python train.py --num_hidden_layers=18 --hidden_size=256 --num_attention_heads=6 --num_key_value_heads=6 --head_dim=32 --intermediate_size=704 --vocab_size=8192 --hidden_act="bilinear" --norm="rmsnorm" --norm_place="pre" --norm_eps=1e-06 --positions="rope" --rope_theta=1020.0 --rope_fraction=0.5 --qk_norm=true --attn_scale=0.177 --bias="none" --tie_word_embeddings=false --parallel_block=false --extras=["local attention windows", "attention sinks", "capped logits"] --init="uniform" --init_std_qkv=0.0334 --init_std_o=0.0 --init_std_up=0.0334 --init_std_down=0.0 --optimizer="muon_variant" --learning_rate=0.00941 --lr_mult_down=2.0 --beta1=0.93 --lr_head=0.00634 --warmup_steps=20 --schedule="wsd" --decay_fraction=0.479 --decay_shape="linear" --final_lr_fraction=0.1 --batch_tokens=[32768, 65536] --max_seq_len=1024 --doc_mask=true --train_tokens=572800000 --max_steps=12499 --dataset="wikipedia_en"
Each number is 200 + 40 x the weight over its row's rms, rounded and kept within 0 to 999. Layers, rows and columns count from 0. The size before them is the row's rms in percent of the matrix's.

# layer 2 attention key, 192x256, rms 0.256, rows 135-189, columns 128-255
106,132,184,160,129,221,177,227,168,214,230,195,146,235,192,225,175,194,151,189,214,259,223,172,117,278,140,242,236,270,204,198,165,218,194,220,184,275,286,203,159,242,95,179,179,181,180,228,172,178,239,234,225,113,215,218,230,167,187,197,218,202,187,186,85,180,253,206,198,279,222,257,126,148,199,151,216,240,144,228,244,168,220,299,140,164,235,139,264,198,227,247,250,168,169,240,245,165,181,187,211,195,182,210,254,191,215,196,221,231,260,199,86,138,205,111,186,207,184,146,187,229,164,216,201,270,269,177,221
091,211,260,215,212,199,179,188,214,129,170,156,229,286,181,227,204,146,197,244,125,116,100,106,202,233,186,121,220,203,184,168,154,138,207,273,204,188,165,144,169,163,225,305,172,198,202,224,209,195,256,202,171,169,173,208,279,188,215,175,167,248,263,225,193,236,151,243,192,200,252,128,160,231,189,165,246,237,192,197,177,165,219,166,157,197,204,173,259,222,196,185,199,163,168,162,181,234,209,198,136,189,170,277,197,224,170,255,233,154,257,272,207,186,202,254,187,166,163,228,260,131,184,180,185,187,242,152,223
098,241,219,228,193,190,159,161,190,203,193,191,221,227,153,214,134,194,238,199,226,171,158,140,111,192,233,166,152,224,227,183,218,172,234,191,303,195,203,218,222,208,229,322,275,207,159,178,197,171,163,210,216,272,182,188,226,146,252,130,261,246,168,222,209,223,172,224,172,173,221,144,224,180,204,214,207,159,157,183,251,182,241,252,203,161,200,161,253,218,261,298,269,191,222,221,197,204,256,115,287,224,217,152,214,225,188,248,193,207,225,177,249,206,171,242,174,230,203,150,210,207,166,141,208,162,261,175,257
092,208,209,159,235,218,215,171,218,213,206,217,209,275,207,233,139,168,226,186,173,210,214,207,151,171,225,231,283,174,262,146,128,284,205,171,209,153,216,233,98,205,184,219,197,211,164,116,242,179,267,130,154,251,208,180,117,195,176,260,187,214,136,209,143,131,177,244,142,119,154,203,214,229,199,245,141,229,125,133,262,160,181,248,153,194,182,182,218,138,202,250,176,241,125,164,182,169,174,265,146,247,241,184,170,234,161,136,145,226,145,257,193,186,238,163,167,243,206,146,157,227,185,186,261,158,208,218,208
097,199,193,211,136,155,197,257,160,175,182,234,172,124,164,222,113,186,226,248,212,199,173,203,182,258,231,205,206,145,144,295,216,202,318,259,194,231,153,225,217,221,234,186,173,206,254,101,242,166,218,162,120,192,193,172,185,226,181,208,184,220,197,126,179,219,199,164,231,129,175,191,246,274,197,203,171,166,195,229,203,221,298,223,205,166,205,190,211,218,146,166,207,185,190,172,147,255,218,275,227,168,206,257,237,184,175,220,168,275,240,159,142,187,252,214,253,226,134,262,181,201,126,219,179,213,117,197,154
098,237,167,218,172,261,187,203,164,220,100,154,193,158,165,234,94,92,212,247,236,220,145,172,227,247,230,203,189,230,217,229,147,239,184,200,216,166,158,227,171,193,207,242,245,223,148,194,209,188,233,229,181,199,265,208,149,281,256,183,244,221,220,187,218,146,252,200,197,193,183,221,217,232,198,176,228,178,157,199,273,266,158,201,122,223,174,239,186,221,146,207,162,174,201,272,253,168,154,180,248,208,136,85,166,258,170,189,217,159,183,236,211,208,213,151,170,185,259,262,172,157,168,187,233,234,257,144,143
093,192,174,142,307,207,238,184,175,190,223,177,171,178,182,104,229,149,150,179,181,193,252,154,198,178,184,205,255,132,189,207,149,169,154,194,141,242,105,242,199,195,228,210,218,198,174,198,132,162,235,154,158,177,250,200,210,164,188,235,196,162,147,157,231,250,96,179,206,233,198,280,235,182,207,223,209,212,222,263,175,187,171,149,176,279,239,127,131,180,200,257,211,162,210,192,202,227,149,207,262,199,138,221,188,144,163,209,212,210,155,213,203,222,186,151,144,172,192,173,156,248,93,217,193,128,205,220,222
100,171,255,186,307,213,273,113,176,153,262,159,233,254,256,189,206,156,226,207,163,169,197,175,199,151,236,161,204,202,216,269,261,204,234,203,187,189,150,192,199,206,226,210,262,211,231,237,182,249,232,195,241,221,226,165,205,284,210,218,167,177,195,239,152,215,197,303,210,256,165,215,246,241,202,168,222,148,239,253,136,112,130,146,228,165,177,151,201,215,158,168,248,149,207,291,210,169,193,216,220,179,188,188,163,184,278,183,211,209,206,197,188,145,163,185,271,192,81,217,255,134,214,133,214,174,215,207,174
112,186,169,208,268,195,192,186,273,200,286,229,169,206,169,235,179,181,185,283,207,171,198,176,247,210,175,221,204,164,176,247,252,171,140,225,155,214,193,156,272,216,271,208,196,157,198,224,221,223,224,185,143,202,211,174,256,221,260,178,176,246,250,197,188,188,220,281,170,200,176,200,215,182,198,170,201,224,135,189,199,173,244,228,217,230,201,159,146,159,147,145,181,166,261,159,173,192,186,303,189,272,243,292,198,180,197,324,261,194,251,169,197,198,284,181,167,210,142,206,176,219,177,243,145,209,212,207,255
109,256,151,204,111,135,157,169,165,222,222,181,216,265,191,121,186,233,221,165,121,187,155,169,277,169,258,194,245,174,124,157,218,218,148,257,268,190,238,189,168,254,175,185,187,170,250,146,235,243,203,202,208,219,121,183,188,198,215,224,223,157,145,168,257,242,67,226,168,183,128,188,215,263,193,261,108,162,192,232,226,235,222,280,232,222,170,127,286,254,200,199,178,221,180,211,201,220,234,193,154,194,245,208,245,250,196,272,180,133,265,195,233,128,175,245,279,197,228,289,187,187,251,221,204,130,219,231,90
095,200,246,136,284,223,211,166,158,197,172,288,241,146,166,246,249,205,281,153,146,172,244,208,290,213,148,151,130,180,180,233,214,199,184,258,251,198,185,243,211,145,179,243,260,240,263,163,236,147,161,250,272,171,241,180,146,215,158,192,219,197,238,165,192,141,237,250,288,115,152,206,168,257,216,172,150,184,207,218,190,244,169,239,171,182,201,171,166,203,255,173,218,168,177,217,148,193,163,169,237,140,174,166,139,269,196,249,212,169,214,253,159,174,195,234,226,218,182,130,250,217,195,225,238,210,227,175,150
099,189,140,199,192,247,98,233,183,254,209,228,161,227,217,263,214,212,191,175,245,188,242,124,258,203,204,193,70,237,188,167,187,206,176,165,170,280,237,189,162,232,264,196,137,211,158,239,257,220,203,285,197,227,236,197,205,202,254,209,278,235,128,169,185,216,240,196,217,271,179,131,139,247,211,128,132,222,216,199,220,234,234,205,178,179,187,182,241,184,144,200,192,221,197,201,172,187,202,214,156,186,202,238,164,262,188,221,193,134,226,238,184,263,169,245,212,239,250,195,138,116,233,186,149,198,201,204,184
108,127,141,200,240,194,213,241,255,219,281,219,187,233,253,200,180,183,173,140,194,123,268,119,197,195,250,222,220,180,166,177,270,222,200,199,204,169,75,254,151,249,215,202,188,83,290,207,229,210,150,219,237,179,172,205,206,153,127,158,141,171,168,166,243,150,224,131,283,268,161,239,137,159,210,172,271,246,199,234,136,178,253,178,235,213,232,192,228,237,260,146,184,201,218,248,199,165,252,201,275,183,174,246,257,171,203,102,236,211,151,184,137,215,246,230,163,192,146,167,179,140,156,235,243,207,175,232,155
097,129,214,193,206,149,151,263,152,122,150,156,264,203,251,236,186,189,181,198,279,151,181,193,188,244,168,224,140,244,196,206,194,275,208,168,201,170,263,243,222,133,201,260,215,182,132,201,240,92,159,179,167,215,204,234,232,260,203,180,271,289,150,183,200,156,181,223,243,145,236,200,171,239,266,193,81,163,187,157,242,228,162,130,197,215,244,209,158,264,145,194,219,238,211,198,222,206,171,211,140,176,216,209,213,180,202,198,271,171,166,256,245,203,161,140,182,199,190,202,149,178,211,210,215,162,197,198,135
096,233,150,153,235,179,182,144,195,251,162,243,172,223,218,205,257,130,207,232,162,217,262,188,244,266,224,257,221,192,229,257,211,114,227,234,174,224,196,177,263,195,240,160,190,150,168,164,182,217,154,193,169,249,224,207,172,215,238,181,319,216,196,140,174,222,248,272,254,216,166,172,187,170,96,212,171,148,287,218,216,274,192,197,224,250,220,198,136,152,149,242,190,270,203,193,192,244,169,181,186,196,258,269,220,157,186,119,143,212,240,170,194,183,236,166,217,258,104,217,240,156,204,211,190,242,192,165,126
102,204,196,239,121,213,199,161,210,205,235,238,285,158,133,246,174,192,169,169,195,206,117,212,184,122,226,187,173,227,156,173,285,215,167,223,138,188,224,216,143,244,283,145,138,248,191,180,276,197,192,135,191,228,200,175,154,185,199,219,150,262,206,215,207,211,153,246,158,261,217,230,200,190,254,192,183,179,212,212,145,239,161,278,181,96,282,178,169,153,166,192,223,146,148,163,166,182,204,189,243,178,221,187,296,246,213,250,184,233,197,145,185,244,191,234,191,187,148,167,153,199,206,278,181,178,222,156,226
108,194,174,149,113,173,172,276,208,200,224,155,222,212,173,222,195,212,212,195,154,149,165,234,200,235,187,305,191,202,223,168,112,151,181,134,198,223,132,220,177,167,143,180,293,189,217,213,197,182,189,207,220,174,211,220,198,159,190,252,125,209,172,274,222,257,153,268,291,207,159,272,173,169,220,165,197,116,141,208,175,271,128,226,224,193,199,250,239,193,101,190,196,190,184,232,200,121,223,155,254,232,258,220,188,242,233,186,170,167,235,271,179,170,128,209,199,176,221,163,189,206,178,140,210,214,185,161,201
107,180,216,200,195,230,186,283,213,213,211,106,270,143,277,214,229,169,254,227,105,263,217,176,237,204,187,195,204,202,162,150,222,281,200,176,187,214,179,241,243,192,119,144,225,220,236,204,185,217,175,147,175,274,210,198,161,188,202,221,279,168,211,224,195,218,161,213,206,178,131,127,238,171,160,220,233,206,175,188,242,196,227,191,214,249,192,158,175,229,215,206,124,166,257,149,259,174,151,193,217,233,138,190,300,233,144,150,207,269,148,219,214,215,198,131,153,186,194,244,168,149,186,143,123,119,240,267,228
100,157,281,161,177,182,93,243,175,201,192,230,193,177,287,162,192,202,207,173,133,156,195,160,234,235,220,146,241,208,99,129,197,200,245,212,95,220,176,229,176,225,212,235,178,256,263,266,179,170,198,184,226,182,174,200,220,174,187,219,199,310,199,227,151,228,206,194,151,223,235,193,239,176,256,181,200,199,101,230,201,139,222,241,253,254,224,170,225,169,166,223,135,185,183,226,269,210,101,233,205,224,171,206,159,178,249,240,141,201,143,232,181,204,235,295,203,228,207,235,213,194,205,206,253,159,178,231,263
097,201,201,202,250,215,228,164,217,202,258,273,237,271,298,220,196,189,249,191,250,222,242,190,196,183,214,196,235,117,237,230,232,206,238,287,175,242,262,288,313,225,192,163,216,142,188,258,211,209,214,230,141,238,261,180,173,192,228,224,209,192,167,249,195,222,106,257,205,272,208,284,113,234,229,210,286,185,182,271,250,176,213,186,144,222,157,186,181,241,181,170,188,235,192,228,258,176,275,157,195,212,158,182,168,181,251,167,149,193,257,219,201,147,193,209,246,257,227,151,166,170,217,201,173,236,163,200,185
103,224,274,172,202,191,192,195,154,182,177,258,167,236,196,159,281,228,184,112,196,200,213,268,215,218,191,238,209,213,187,182,234,145,205,233,221,220,124,152,195,194,263,199,198,147,194,208,191,296,201,216,221,113,179,191,194,248,218,221,195,147,147,226,223,264,141,190,269,235,160,163,185,165,182,270,221,246,164,257,174,235,166,189,137,232,237,206,172,242,192,202,250,146,231,166,231,191,203,152,210,230,272,252,187,186,206,232,197,222,173,255,207,235,238,267,268,134,165,144,176,259,177,143,273,189,176,271,147
102,203,198,172,213,172,213,241,183,152,182,195,224,198,143,201,248,138,195,215,236,252,205,212,206,247,224,183,216,268,218,230,188,152,218,185,217,227,260,177,215,229,284,248,195,203,245,162,259,174,183,116,179,208,172,313,275,181,207,189,205,195,272,180,220,172,192,292,227,226,279,140,144,213,202,220,199,167,239,257,183,181,245,221,176,214,141,216,225,231,189,248,238,214,229,281,214,134,230,190,236,284,204,193,205,166,160,251,157,298,259,207,235,169,202,187,235,188,163,204,153,259,139,166,126,174,171,201,279
115,276,175,177,168,179,196,170,177,206,219,298,201,213,204,132,203,159,209,265,128,218,249,246,243,180,224,221,181,247,202,247,181,211,195,147,235,193,194,244,156,182,249,257,185,203,205,201,130,165,160,175,182,161,174,289,244,192,247,240,229,193,145,208,258,140,143,232,154,165,198,144,180,247,159,171,194,205,245,168,185,202,238,149,248,150,241,236,211,213,117,244,192,120,243,191,256,220,252,184,193,240,151,188,173,113,267,140,130,200,141,236,240,268,233,223,250,233,203,167,174,193,194,192,207,200,212,192,222
093,134,164,184,163,202,175,220,196,261,154,236,193,166,184,136,263,175,233,213,226,217,250,178,189,126,221,203,248,194,225,196,200,219,274,134,170,259,259,228,140,139,237,203,229,185,140,193,196,216,141,237,221,231,234,220,254,177,171,148,198,187,148,169,196,261,158,182,226,201,204,178,236,212,250,294,149,165,218,194,192,187,225,150,208,166,185,204,169,258,248,224,157,181,264,145,260,229,226,161,225,253,210,190,210,183,216,253,267,205,288,214,234,169,219,201,185,207,268,253,138,172,217,307,219,143,151,198,168
103,270,121,246,166,239,206,203,178,169,142,272,241,159,222,241,284,209,142,210,201,225,210,209,207,155,160,235,267,287,249,150,207,217,214,176,170,196,207,150,155,150,159,207,64,213,188,175,210,212,198,245,192,156,181,198,238,221,219,182,237,215,235,185,221,183,207,290,204,178,201,182,148,158,150,138,292,172,216,234,179,213,153,140,182,108,243,211,207,197,191,205,235,214,222,162,179,184,187,237,213,136,190,209,249,227,277,236,196,185,85,221,183,125,231,241,203,203,133,203,245,266,134,221,201,184,183,147,186
081,204,254,215,163,246,174,225,201,206,149,129,260,131,203,237,199,299,180,259,152,216,169,223,236,265,239,264,93,175,155,180,188,270,241,189,174,227,159,244,148,178,192,212,172,185,273,219,242,191,208,170,212,191,161,270,170,216,187,180,130,232,201,216,245,229,324,138,238,207,133,194,290,175,176,262,149,146,257,159,204,197,128,175,159,188,133,249,217,188,242,174,136,216,175,165,191,217,241,241,177,179,196,215,259,211,295,120,188,200,179,234,213,229,234,149,241,170,153,179,181,176,213,175,242,230,212,235,190
074,212,145,138,129,179,218,179,156,192,168,194,282,154,130,223,153,213,265,201,327,165,155,139,221,183,195,215,222,251,174,180,229,271,236,201,114,146,224,196,217,204,219,223,130,179,275,189,216,182,227,192,269,175,202,152,262,220,235,223,199,195,198,284,249,183,257,203,211,195,185,175,235,208,167,138,171,239,212,144,195,166,167,148,228,207,131,211,288,170,238,199,120,232,195,197,129,172,221,261,293,196,190,150,217,251,278,240,183,208,170,236,179,246,174,192,170,179,288,214,183,177,187,177,129,209,194,188,215
105,241,242,269,292,173,184,196,296,150,198,232,232,212,206,216,258,176,204,221,214,243,222,213,213,241,182,182,202,254,196,166,227,201,251,118,288,188,233,213,115,144,177,255,193,154,67,134,110,197,158,185,221,189,171,196,194,174,116,185,182,279,151,173,189,161,297,159,248,145,219,172,275,208,200,100,240,153,187,199,238,162,184,221,171,220,234,173,164,188,255,217,185,182,219,214,224,187,249,132,127,193,285,199,208,189,197,143,239,219,169,128,172,182,285,225,183,236,252,232,240,185,168,256,226,135,187,247,221
094,298,241,207,196,199,186,206,207,243,190,223,212,184,237,227,174,211,227,206,209,164,186,253,181,248,213,225,134,248,156,154,191,251,274,201,207,215,121,265,246,200,185,145,102,270,243,169,164,251,209,203,253,172,290,278,132,206,284,285,190,183,137,196,151,157,224,223,226,242,210,162,249,164,237,232,230,244,242,202,222,208,154,175,188,206,159,215,227,177,167,194,131,194,208,203,217,202,158,223,226,168,161,107,173,165,204,198,161,226,208,197,146,211,176,118,262,225,229,185,177,250,231,236,189,194,194,132,247
098,249,204,126,229,195,220,168,223,210,139,242,178,165,193,209,110,169,149,158,198,178,193,177,171,181,175,153,171,187,242,223,208,209,239,224,270,199,223,217,130,249,322,176,185,280,219,180,215,217,222,222,274,213,270,203,196,151,231,247,169,217,155,168,178,219,88,219,258,216,206,195,190,200,194,242,233,226,204,213,178,193,228,120,228,233,244,189,174,196,208,252,201,192,200,174,234,248,207,184,210,198,164,154,211,212,118,266,228,151,220,198,237,146,225,195,236,186,201,172,116,191,174,232,193,152,122,184,146
106,195,190,222,96,224,152,161,163,170,151,152,162,118,170,110,173,212,200,209,228,250,281,203,182,176,244,209,190,117,144,181,223,215,169,210,196,250,199,204,197,273,179,161,218,149,223,197,167,183,215,190,201,182,205,218,169,227,197,345,134,189,178,171,175,130,64,212,241,226,269,137,206,182,168,155,215,176,201,217,175,265,191,182,202,224,213,212,236,207,171,250,203,154,274,152,150,192,160,264,204,208,196,219,200,252,263,213,195,190,234,195,188,153,190,209,235,263,171,240,228,280,154,214,164,175,179,215,160
097,250,180,245,203,172,197,184,224,182,250,220,194,151,238,181,244,261,265,219,80,194,216,137,250,217,242,193,206,133,158,227,139,243,233,225,230,204,177,171,236,142,152,202,184,224,195,193,157,237,224,193,235,207,141,199,208,194,224,200,264,271,248,200,267,152,256,234,168,213,202,159,241,281,255,184,207,189,207,183,232,225,145,223,252,208,224,236,180,213,175,151,215,111,184,164,195,181,210,216,216,196,205,262,173,117,247,193,157,205,246,189,175,191,223,283,224,239,159,254,162,190,227,193,185,238,209,146,224
099,206,160,156,159,214,181,263,163,307,194,288,231,164,205,123,241,263,177,157,186,187,191,189,205,274,185,161,159,180,214,212,200,216,208,178,239,221,172,190,194,164,136,203,185,188,195,201,177,106,147,204,186,202,171,143,200,185,259,130,207,84,175,183,266,179,255,177,261,191,151,205,139,254,227,171,177,150,187,215,131,182,181,192,194,177,194,196,159,263,244,233,87,200,218,141,197,52,171,256,147,292,184,157,248,172,197,166,231,218,144,124,186,197,223,263,208,177,215,124,236,237,123,181,201,229,165,251,252
089,198,115,183,231,248,231,106,197,236,214,184,267,213,153,220,175,192,139,160,239,202,222,223,156,158,170,207,241,190,249,165,154,198,230,182,206,183,174,224,256,188,235,175,165,180,288,163,204,264,201,223,188,163,222,130,235,161,220,190,204,171,217,189,250,264,261,174,229,274,254,179,205,220,204,199,178,146,211,163,169,178,172,151,202,222,122,164,239,175,289,207,189,248,206,221,137,199,243,218,258,250,287,118,161,234,170,226,260,229,222,173,125,183,163,169,158,201,273,209,211,207,163,201,124,249,115,114,126
097,161,136,162,189,227,258,140,190,152,265,257,147,255,197,192,217,173,176,244,220,238,239,179,155,170,106,146,241,143,161,197,198,202,240,286,179,212,161,195,205,193,219,184,245,207,217,204,183,230,172,259,196,153,206,218,288,209,231,236,245,103,200,178,182,220,121,191,202,198,195,185,136,186,207,189,267,204,236,198,146,115,228,247,140,152,210,187,183,190,197,192,209,180,305,158,229,200,213,146,184,236,220,111,178,174,153,249,289,250,199,187,134,180,113,224,177,209,249,222,234,188,135,120,158,172,213,140,190
084,241,158,213,148,192,236,189,249,307,254,228,137,208,164,251,249,245,206,187,248,177,266,242,190,119,206,329,253,288,176,188,191,205,190,161,215,156,180,201,177,196,146,178,213,165,235,191,200,162,208,234,157,209,197,204,184,201,170,173,179,183,202,229,171,197,216,238,272,228,196,183,258,169,162,198,160,216,195,260,154,226,206,128,203,219,174,201,173,258,155,190,226,115,187,343,188,192,206,220,257,208,213,213,213,219,227,224,196,236,242,235,227,277,231,176,190,196,250,202,223,157,104,211,206,165,139,145,234
111,196,236,212,122,289,223,209,261,277,184,142,225,215,144,167,225,245,191,113,139,229,153,242,145,166,226,208,196,249,182,165,174,211,311,185,229,218,190,232,160,188,60,167,234,176,196,154,176,173,158,179,151,174,215,182,199,222,180,209,154,225,127,217,247,248,214,202,232,182,134,137,258,154,165,179,211,102,293,94,144,216,176,219,272,182,163,217,221,117,241,147,210,266,198,200,175,145,247,193,177,221,260,175,266,240,277,169,176,221,152,212,198,277,182,228,205,224,162,211,194,222,162,207,291,222,152,183,195
112,230,218,171,240,222,233,192,190,195,181,196,240,153,183,222,168,193,199,226,262,269,227,154,231,233,149,181,160,189,245,234,221,241,113,212,187,156,184,226,124,223,299,192,159,236,209,236,228,121,213,225,202,257,257,202,208,142,209,182,189,215,194,189,225,171,165,197,205,264,224,258,154,181,190,192,190,279,176,241,198,219,230,165,179,152,262,236,217,174,124,135,152,188,201,148,219,267,142,150,223,269,239,230,153,234,227,205,173,268,173,193,229,135,212,197,148,217,147,248,201,161,215,217,128,152,206,181,171
087,185,188,266,283,242,162,255,206,258,255,170,223,255,248,247,255,226,179,191,162,203,207,146,186,203,233,143,219,220,158,258,150,218,206,182,182,181,216,158,208,203,150,165,157,165,203,205,214,169,179,171,183,174,282,167,221,197,220,182,132,171,191,245,216,148,257,190,281,247,237,196,237,161,132,158,176,137,216,163,120,293,203,180,198,294,217,139,165,233,185,247,173,131,134,217,158,158,175,211,156,157,197,239,255,170,187,162,187,196,185,144,254,222,278,143,120,130,156,231,145,205,263,263,164,157,189,226,246
087,265,284,165,142,119,231,192,243,186,182,231,185,148,209,189,192,197,133,196,166,266,219,201,125,197,197,194,249,127,155,222,193,159,224,227,219,261,169,154,144,233,256,165,147,200,250,282,185,147,160,309,210,239,224,195,145,178,206,177,232,141,204,142,178,167,110,225,131,235,156,242,192,283,187,175,207,264,143,237,177,205,223,199,240,155,188,133,260,120,203,215,212,209,156,154,264,177,216,247,169,238,225,236,174,150,206,264,123,163,258,191,262,144,160,180,151,240,233,181,128,206,177,166,191,214,132,148,202
096,255,249,237,171,254,200,172,141,264,274,278,191,126,190,224,157,210,140,245,164,210,224,245,179,269,233,156,216,243,183,198,226,211,202,165,154,237,234,212,227,191,235,147,282,246,181,226,133,237,192,193,202,116,236,228,147,160,192,198,150,179,204,271,183,229,243,182,224,269,146,171,171,234,161,145,277,151,246,171,184,303,266,219,189,148,217,208,149,158,294,249,180,209,209,206,178,181,229,217,155,163,188,225,219,256,150,201,226,178,141,214,187,232,222,175,199,168,229,127,288,169,135,266,189,138,270,206,206
095,239,199,155,155,197,141,162,201,212,221,232,248,203,238,280,144,205,164,247,206,193,155,162,203,271,231,145,164,154,227,189,248,272,161,263,239,191,138,257,192,237,147,184,245,200,219,192,261,247,243,167,171,192,153,176,225,167,162,253,143,191,238,205,160,247,214,264,192,179,192,196,213,149,176,226,211,224,243,221,161,140,147,181,250,253,163,245,199,263,123,236,134,227,206,265,160,152,253,270,196,198,197,213,243,174,206,228,196,180,234,222,169,208,214,203,250,117,261,174,175,223,163,220,216,181,234,236,141
102,219,193,141,247,157,169,230,229,147,178,227,176,158,190,212,153,179,169,133,217,174,254,191,228,181,200,197,185,192,193,153,141,224,169,209,251,191,214,181,215,236,191,224,161,285,216,182,210,188,229,192,193,201,214,155,178,170,279,167,204,207,140,203,201,181,90,197,314,234,217,188,189,217,185,205,287,229,176,224,209,261,127,173,198,120,254,224,183,176,219,190,177,190,236,181,180,219,161,212,185,170,157,151,172,277,205,215,171,233,202,116,223,134,216,214,264,192,180,138,156,256,187,269,132,154,177,231,126
094,215,167,165,192,250,268,219,134,159,202,229,185,168,223,233,176,206,285,147,141,154,218,77,273,136,135,230,122,217,207,189,192,212,159,233,197,197,201,284,200,224,212,174,221,216,156,190,204,166,235,242,187,231,198,232,195,221,223,255,239,119,165,189,213,218,150,198,139,143,169,136,201,173,197,169,239,179,135,197,172,139,298,151,133,212,146,245,223,208,191,190,210,224,273,182,138,177,142,226,174,125,233,232,267,188,158,235,209,278,180,148,155,236,188,157,220,199,192,229,109,174,228,244,217,220,224,176,300
098,194,262,227,206,236,248,181,240,204,235,181,235,189,222,249,265,228,186,156,149,144,269,136,199,235,146,245,143,300,213,184,222,140,202,230,194,207,124,126,175,205,191,216,248,202,139,186,209,131,277,203,216,202,176,211,197,215,151,90,246,186,226,193,190,230,227,183,172,207,235,182,268,320,205,206,233,134,140,236,185,205,208,221,236,190,240,220,194,171,263,225,262,247,146,198,135,195,222,213,172,128,257,222,256,235,143,262,244,194,188,165,207,233,230,177,177,216,206,192,103,189,140,224,265,192,111,245,255
092,187,217,196,192,251,176,197,180,182,161,222,290,203,137,211,185,250,236,191,159,167,211,240,226,188,252,210,227,214,154,216,250,167,249,170,206,154,249,217,186,111,189,233,263,272,135,176,226,192,177,234,200,123,201,214,206,220,253,126,184,191,200,241,258,241,213,212,204,233,225,273,175,234,181,236,269,130,260,168,251,178,165,223,238,183,267,297,229,176,229,225,214,277,175,240,248,210,269,137,168,250,228,162,172,213,247,167,154,213,239,142,228,239,133,170,231,195,197,232,188,254,210,276,186,146,221,141,235
096,208,249,125,229,176,221,182,187,91,173,100,250,218,256,192,174,188,175,205,268,300,218,203,219,247,248,224,102,196,234,193,207,214,328,241,264,197,168,214,192,212,199,244,225,142,210,205,291,171,188,155,209,195,269,204,216,207,153,174,215,186,212,211,210,152,146,210,287,253,199,182,217,117,189,229,239,161,181,205,171,223,213,189,198,174,151,178,188,214,132,154,197,199,195,204,148,280,251,128,215,176,230,172,201,211,208,115,203,207,218,112,181,136,165,188,165,260,90,193,212,190,110,259,176,164,267,119,231
094,187,153,208,151,251,224,178,191,162,209,236,249,216,223,233,252,201,254,239,296,201,170,202,239,207,223,242,242,211,236,186,210,218,167,213,207,184,238,230,171,169,193,210,143,151,153,226,174,138,221,197,263,226,140,246,272,257,182,272,204,284,225,154,141,182,203,218,227,229,246,264,207,193,226,207,202,255,204,270,189,123,157,166,90,228,271,267,213,155,125,170,167,192,207,187,245,274,198,204,283,206,139,243,159,172,208,192,201,164,139,219,203,106,239,235,161,170,245,181,213,240,126,222,304,186,179,219,266
097,169,236,173,177,221,169,167,138,240,211,148,194,154,172,167,184,158,208,240,211,195,147,200,219,194,141,202,308,187,118,234,175,233,215,184,222,162,178,236,153,231,206,207,248,189,259,184,186,162,172,218,269,198,196,225,175,186,210,175,243,190,265,236,232,197,259,197,189,236,209,202,252,119,202,170,188,136,135,201,172,240,241,126,268,193,264,193,190,232,193,261,180,188,243,184,124,176,234,183,212,263,215,200,234,169,201,178,158,173,222,213,225,136,182,242,232,220,207,265,162,204,149,110,239,211,171,211,159
095,149,166,164,228,214,183,134,245,239,194,250,138,231,174,206,263,231,182,242,147,245,238,139,271,180,188,206,201,200,231,189,150,232,247,250,175,262,227,193,168,225,241,162,151,229,217,212,183,185,245,205,249,242,190,216,221,191,179,155,195,243,202,175,203,271,238,185,157,152,186,205,221,172,192,250,257,192,205,202,146,119,203,171,96,158,173,212,202,185,245,204,283,114,234,219,191,223,269,262,157,249,249,159,197,228,256,193,268,253,243,190,209,161,177,213,323,142,222,229,242,253,253,136,216,160,208,177,159
104,122,277,213,175,167,209,189,211,255,201,234,163,224,235,297,162,120,236,220,172,257,155,214,205,192,232,198,264,221,174,193,153,205,151,106,259,159,242,253,198,196,145,188,227,206,182,176,186,242,181,129,159,203,183,173,234,235,157,165,125,184,152,155,143,283,219,216,180,211,201,146,197,266,160,204,192,196,181,221,177,218,115,248,215,146,141,229,125,228,183,156,194,247,203,130,238,188,240,110,171,166,226,224,219,215,249,213,220,212,205,186,167,166,191,159,178,209,174,272,159,223,217,240,241,215,152,143,228
094,128,176,195,216,180,196,224,234,251,204,194,234,263,166,145,152,230,205,226,263,170,237,228,195,125,204,261,191,190,173,159,203,226,216,248,211,202,205,217,201,245,249,257,257,183,223,210,182,191,192,161,161,231,214,197,171,222,167,235,185,211,160,124,188,234,199,230,269,242,214,195,111,212,158,255,193,173,259,162,273,193,253,221,214,224,293,169,193,246,198,200,210,193,237,221,226,197,149,149,174,180,187,104,209,232,266,270,172,279,163,181,198,241,197,217,181,293,121,308,136,223,167,136,171,111,160,127,186
097,201,240,136,290,163,192,193,190,208,175,187,231,172,259,176,184,162,284,148,199,201,196,193,189,165,140,228,147,128,220,175,260,217,230,174,212,210,206,163,174,202,150,210,189,175,220,225,125,185,171,264,165,230,180,215,129,187,227,257,293,188,166,151,192,242,245,206,199,260,227,209,201,174,148,112,153,187,223,253,268,177,184,242,201,155,186,211,266,164,202,190,167,198,145,212,210,166,249,266,227,161,150,235,184,201,128,172,160,213,204,233,205,153,247,219,224,133,242,212,129,185,133,242,204,252,230,282,218
095,228,199,214,163,166,278,245,224,237,197,224,226,159,216,179,192,154,187,203,167,214,219,226,210,165,216,186,270,165,147,212,144,182,228,185,230,214,173,185,253,263,239,242,140,147,154,176,242,183,160,218,190,212,210,163,203,221,185,181,181,172,180,165,231,182,213,273,201,252,127,234,235,239,177,191,236,239,209,199,217,152,177,211,250,199,219,211,223,161,266,183,172,215,223,186,190,246,178,240,167,190,219,246,236,227,298,163,82,220,185,154,257,186,275,192,175,222,183,102,207,139,185,201,258,171,181,134,170
096,207,230,87,238,146,208,227,241,223,183,168,222,167,181,262,222,252,230,147,144,259,264,155,183,167,256,214,150,239,235,163,171,204,238,215,212,219,229,225,135,172,201,227,199,196,211,207,175,204,126,167,178,254,95,157,134,188,221,143,190,212,137,178,180,219,197,263,184,175,168,198,188,211,221,246,223,186,171,174,166,243,180,171,145,156,226,179,178,182,154,198,255,265,177,222,221,230,141,202,197,182,198,152,266,193,194,258,165,253,226,266,152,155,182,193,227,233,188,219,172,230,195,181,230,167,164,194,123